Part of a small language model's weights: 25 layers, width 64.
Each number is 128 + 32 x the weight over the matrix's rms, rounded and kept within 0 to 255. Layers, rows and columns count from 0.

# layer 19 MLP down (transposed), 256x64, rms 0.259, rows 177-223, columns 32-63
[[ 85 132 106  74 194 117  81 228 117 132 107 146 122 125 162 106  79 133 161 165 130 187 142 159 149  98 106 103 146 122 112  94]
 [117 137 138 127 144 110 148 110 118 121 170  95  98 105 103  96  89 149 164 155 101 142 135 100 144 148 142 106  87 146 122 125]
 [144  48 167  84  68 106  50 119 133 123 160 151 107  80 122 161 127 118 160 178 126 130 125  71 124 125 173 150 124 119 185 108]
 [151 144 119 129 145 143 108 157 131 114 141 101 152 144 114 102 108 148 108 120 146 113  67 158 120 153 133 123 143 130 117 132]
 [135 164  92  78 154  86  91  81  89 135  93 118 150 108 105 172 187 206  96 239 133 139 159 131 132 142 155 131 160 154  92 172]
 [163 170  79 152 165 151 170  71 255  96 138  76 120 152 133 148 104 189 160 121 112 139 120  89  78 122 122 164 127 139 120 139]
 [123  70 119 153 125 169 131 142 144 148 149  72 180 146 134 114  98 133 108 145 155 147  67 130 108 114 130  51 117 119 152 145]
 [ 85  96 131  78 138 107  95  92  85 116  81 118 100 134  76 159 100 139 173 187 153 146 143 175 124  94  80 110 186 110  83 165]
 [ 79  71 128 127 128 142 102 173 148 150 120 149  78 159 189 101 179 110 110  88 186 143  74 144  94  63 115 124 105 127 114  75]
 [ 54 125 133 143 113  68 151 130 127 140 146  98 159 131 105 122  91 118 147 162  90 108  50 145 152 109 119 120 110  69 147 138]
 [143 140 123 147 137 129 123 139 126 106 107  99 156 104 129 153 146 157 114 100 145  84 113  84  72 153  96 156 111 162  98 144]
 [134 124 135 178 133 125 119 125 149  79 169 154  63 103 127 174 134 161 147 112 121 109 190 149 137 162 133 142 141 132 121 118]
 [116  84 156 181  44  85 158 157 170 186 102  91  95 148 117 121  96 144 172 124 171 122 138 127 106 142 174 105 116 156 100 197]
 [ 81  97 143 125  86 138 146  80  98 180 146 124 119 143 123 151 144 167 128 159 154 149 154  71  81 127 162  47 136 143 185 155]
 [168 126 106  76 120 114 114 110 117 149 132 148 191  74 114 146  89 119 127 109 134  99  77 119 110 158 141  97 140 120 112 128]
 [156 101 114 151 145  96 134 134 152 128 146 206  68 155 144  81 148 152 114 117 146  94 137 176 146 129 144 102  88 122 175 113]
 [152 169 117 107 168 101  86 109 132  94  86 134 120 135  93 109 119 131  90  77  85 142 160  81 175  83 142 174 108 104 126  77]
 [195 149 188  99 100 138  69 155  90  94  88 141 127 169 181 145 156 130 102 150 102 117 120 137 187 110 100 159 151 135 100 104]
 [192  96 122 130 114 130 137 120 101 141 131  79  54 106 123 143 126 158 123 143 136  91 118 122  46 160 165  87 125 107 117 141]
 [149 121 115 132 147 142 150 118 181  69 171 116  79 164 103 108 141 181 127 164 107  80 121 168  77 163  99 112 130 162 135 183]
 [193 136  87 136 107 142 103 136 178 138 139 170 168 104  56  98 120  99 173 115 165 149  97 109 116 107 166 112  94 130 157 115]
 [ 40 159  52 140 146 133 150 169 145 124  95 168 133 111 123  87 119 112 131 104 165 105 170 115 112 106 141 107  98 136 184 100]
 [129 115 114 126 151 163 148 151  76 143 131 230 169 110 200 159 155 120 120 142  67 192 148 140  75 120 167  79 119 101 237 128]
 [140 130  98 167 147  91 124  77 168 164 123 154 127 118  95 125  96 115  66 160  66 107 185 100 122 146 105 165  89 126 161 168]
 [146 142 111 104 118  80 182 161 115 135 117 123 114 146 161 143 142 119 122 185 136  89 140 173 218  97 125 167 123 100 115  87]
 [ 82 149 147 119 111  69 130 157 124 119 141 130 137 149 112 178 127 154 110 169 170  76 159 113 168 212 105 120 130 142  90 131]
 [174  92  85 113 115  84 186 106 128 171 130 136 122 151  92 169  93 165 164 137 113  65 161  79 130  97 145 119  93 144 207 175]
 [ 53  93 103 170 109 102 136 166 148 165  86 116 137 134 198 141 140 163 107  71 116 166 104 140 208 139 146 136  93 151 155 161]
 [138  71 158 104 120 162  76 122  96 152  99 130 134 161 174 175 117  96 126  70 109 131 150 183 141 121 162 177  83 139 139  75]
 [126 115 132 179 115 113  85  82 120 120 158 141  97 107  85 123 122 167  72 197 202 136 154 113 120 132 111 119 101 111  83  63]
 [155 102 222 137  70 131 112  75 155 186 106 133 125 137 134 119 128 103  93 113  79 159 135 227  52 186 111 114  87 152 128 115]
 [113 171 121 108 141 107  93 102 111 118 106 146 126 153 142 119 125 146  80 209  78  69  88 186 175  78  84 186 133 187 158 125]
 [169 153  88 132 194 148  80 173  45 112 114 219  84 119 111 120 137  98 160 110  99 163  99 115 180  96 144 152  74 137  36 170]
 [133  60 155 128  77 141 127 172 109 116 113 120  64 149 137 145 119 119 101 134 109 150 167 153 109 157 116 182 116 163  94 143]
 [ 76 131  91 119  83  87  64 107 152 128 106  93 105  77 140 182 107 184  59 139 149 118  57 117  80 121 126 169 134 147 110 156]
 [117  75 169 166 165 126 140 138 146 110 163 152  64 110  68 129 120 124 107  78 144 119 167 177 129 112  77 141 189 110 184 120]
 [114 113 165 181  99 136 139 112 150 110 160 128  96 129 153 119 145 163 142 103 152 187 141 134 141 111  90 171 184 161 153  87]
 [ 92 120 128  88 114 151 139 154 121 206  80 123  85 172 167  71  85 170 200 153 174 170 173 145 142 140 128  95 125 129 101  90]
 [ 95 128 101  89 103 160 144 180 217 151 143 185 140 197 122 140  63 180  77 118  95 145 173  44 149 138 169 128 121 117  92 162]
 [192  79  67 129 171 154 185 150 196 135 173  94 159 151 111 102 185  85 146  87 110 193 135 167  76 121 162 140 150 167  99 169]
 [147 137 100 100 143 147 117 168 132 145  71 139  75 120 194 114 138 121  71 136 155  92 173 111 163 112 117 136 155 166  95 129]
 [200 110 145 164 104 177 115 134 163 128 102 109 111 137 154  89 139 169 132 147  93 110 106 169 122 126 162 152 137 116  86 112]
 [135 103 161  98 113 137  95 168 135  65 175  87  93 153 119 155  61 168 183 161 127  53  98 209  61 129 151 112 150 102 175 170]
 [177 129 114 104 143 114 147  87 148 153 117 155  81 132 115 103 158 121  90 150  87 138 134 133  92 142 114 137  71 106 201 207]
 [137 121 107 159 174 151 132 138 172 116 167 168 190 112 141 119 142 144 138 154 216 163  12 141 173 162 101 139  69 171  49 145]
 [ 63 154  89 163 162 101  79 141  83 108 156 146 152 136 138 108 188  87 115 159 147 147  53 129 109 125 165  29 121 136  91  33]
 [136 136 110 141 108 116 175 114  89 138  83 117 127 165 137 149  89 110 122  73 130 100 139 194 179  97 136 166 121 103  83 156]]
# layer 19 MLP up, 256x64, rms 0.257, rows 178-223, columns 32-63
[[149 155 102 130 103 147  67 117 113  83 122  78 141 122 148 147 168 128 124  95 158 103  52 166 104  81 100 130 127 150 143 108]
 [155 164 131 122 173 137  73  68  64 135 147 154 148 177 121  82 154 153  77  67 110 119 103 123 160 133  84 172 169  98 186 112]
 [134 107 175 121 170 107 161 100 138 131 137 163 123 141 152 134 121 136 138 116  75 155 100  82 102 121 147 170 166 133 172 163]
 [104 112 118 118 142 137 122 201 145  73 104  96 135 101  87 104  84  91 173  36  85  87 120 156  87 105 121 101  84 101 101 170]
 [ 97 132 120  37 117 130 125 121  88  92  70 158 128 122 114  90 142 149 119 156  94 134 106 105 158 144 208  77 108 128 120 187]
 [116 144 167 146 124  94 110 151 156 147  92  97 150  97 114 147 122 165 172 118  99 149 146  85 126 148 119  71 146 166 127 160]
 [152 125 139 119 150 140 146 105  97 108 129 103 117  89 179 125 113 151 129 134  87  84  69  68 106 149 140 138 188 169 103 132]
 [110 193 150 113 205 115 136 109 136 105 128 202 145 107 188  91  86 123 131 160 110 156  88  55 140 120 138 165  86 110 176 193]
 [121 124  86 140 155 180  77 200  84 141 172 184  83 107 211 115  84 111 138 151 136 123 194  95 102  72 110  54 153 149  81 129]
 [ 93 161 182 164 133 125 115 134 179 110 192 137 178 115 157 102 174 133 173 142  60 147 140 169 165 106 104  87  83 102 131  97]
 [ 87 164  89 122 113 128 102 144 105 130 147  96 113  57 114 109  90 107 143 197 104 116 125 138 101 121 130  76 150 114 142 154]
 [116 198 125 141 122 162 133 133 154  90 166  95 131 159 123 134 127 158  99 228  52 143  99 111 102 150 105 141 156 120 166  85]
 [112 110 157 148 113  79 119 126  76 201 138 147 129 122 133 122 132 141 153 124 112 177 158  77 114 103 141 100 182 128 128 128]
 [122 163 136 194 126 158 150  90 103  92 168 110 146 159 137 146 135 118  75 142 181 164 154 189 118  93 150 165  95 127 182 129]
 [128 151 117 144 152 156 103 116 141 164 134  85 143  69  84 144 106 104 151  49 153 100 118 102  85 136  91 151 109 123 124  94]
 [157 120 158 103 119 153  72 148 133 108 147 162 150 128 134 132 104 107 108  78 131 144 139 124  72 167 139 139 122 102  69 119]
 [124 108 162 144 119 139 164  96 116 143 134 106 115 117 121 120 129 112 133  76 139 147 144 148  76 112 229  83 155 133 122  75]
 [109 155 119  92 127 198  85 156 169 183 126 132 136 145 132  80 175 103 150 129 125 137 172 139 182  94 128 144 130 157 117  89]
 [116  94 151 127 117 106 131 205  94 198 132 103 162 128 121 169 125 112 156 110  75 136 124  93 150 117 220 139 153  69 108 102]
 [ 38 117 159 192 107 151 116 117 123 103  92 119 149 147 137 116  52 132 142 133 106 141 138 133 116 161 127 128 158  61 162 126]
 [134 105 113 139 119 147  64  85 170  96 168  92 114 131 109 122 162 112 119 171 128 134 139 185 127 158 146 117 165 120 123 101]
 [119 146 159 151 129 110 140 175 175  75  86 145 155 135  94  97 113  77 139 125 145 124  94 108 155 118 117 154 171  68  55 125]
 [130 119 118 117 121 148 128 170 107  98 177 113 132 118 196  97 102 178 168 113 105 105  79 165  75 135 110  52 167 152  93 133]
 [130 139 167 100 103 178  94  88 128  88 102  83 106 163  98 117 114 192  98 124 145  95 108 112 103 115 124  58 119 115 153 195]
 [144 132 135 156 146  74 115 192 188 146 102 121 124 111  54 136 152 155  88 155 115 185  45  61 133 143 148 126 177  82 222 107]
 [ 82 100 117 118 132 170  93 107 182  94 108  95 112  69 108 133 159  97 158 136 128  83 101 174 152 124 109 156 153 207 147 100]
 [160  22 155 127 140 132 148  84  96 125 114  51 129 125 129 115 100 161 158 136 170 135  51 115  90 128 149 154 114 174 142 124]
 [114 148  98 117  91 187  63 163 104 117 153 141 130  99  97 131 162 125 108 146  77 179 123  91 152 158 193 149 127 169 139 118]
 [211 138  97  72 123 151 165 155 127 174 160 139 169 190 173 105 170 126 181 147 185 151 157 172 119 140 165 170 140 154 125  94]
 [108 113 145 113 118 104 146 134  63 141 108 120  92 124 107 110 190 131 101 122 105 167  98 133 121 130 142  99 182  52 139 126]
 [112 168 129 165 139 122 106 127 121 158 121 122 146  72 129 153 121 197 109 148 110 153  85 134 112 126 175  88 168 189 146 144]
 [114  46 170 176 121 133 123 140 139 178 109  83 110 110  96 136 142 126 115 174 127 142 101 115 144 125 121  94 148 116 133 150]
 [ 83 127 147 111 115  95 147  97 162 130 127  93 110  81  76 166 168 147 120 129 148 129 115 153  98 110 149 126  99 125 168 131]
 [186 169 142 165 199  82  91 104 108 134 112 109 151 136  87 136 151 116 137 144 142  80 156  68 131 146 127 158 145 140 142 156]
 [116 146 119 123 175 124 123 133  70  77  87 122  93 139 161 120 143 149 165 176 121 131 144 136 103 117 158 130  77 137 123  89]
 [158 116 150 143  96 154  81 123 144 136 146 111 107 154 198 152 102  73  91 136 113 109 154  76 129 160 136  83 163 130 217 166]
 [169 102 121 160  96 173 108 112 154 151 171 148 137 170 136 168 145 108 109 136 120 151 115 129  80 104  82 128 143 181 138 116]
 [134 111 112 100 194 124 128 158  78 175 141 130  86  99  80 169 165 113 220 134 133 115  54 125 124  86 146 151  60  92 169  48]
 [129 110 113  87  73 140 118 114 184 103 107  69 132 150 199 121 144 215 151 148 171 189 128 130  99  63 164 125 121 136 124 167]
 [125  86 155  88 113 102 107 175 126 186 149 138 133  96 133 130 115 127 122 154 190 177 110 126 103 137 140 115  80 137 171 134]
 [107 124 177 157 133 168 148 141 183 112 134 171 142  46 148  72 166 126 121 109  92 176  90 143 173 148 155 123 115 148 159 131]
 [125 105 127 151 132 119 126 101 166 109 148 108 157 132 120 136 170 138 209  70 100 129 179  85  69 102 166 164 109 111 109 103]
 [ 73 137 170 121  95  88 132  84 108  58 129 132 165 133 147 103 104  95 110 203 121 109  83 125 118 162  83 111 183 161 188 165]
 [135 149 112 153 118 165 165 129 112  98  67  78 114 113 104 121 158 101  87 116  34 174 190 119 121 122 129 179 146 150 141  83]
 [ 83 141 118  61 133 141  88 104 108 139 128 142 117 162 101 138 104  33 203 166 122 142 121 178 100 177 142 158 124  81 144 121]
 [123 129 141 119 106 142 112  60 148 169 151 163 113 127 107 121 184 120 127 116 135  94 126 105  56 166  84 131 130 147 174 123]]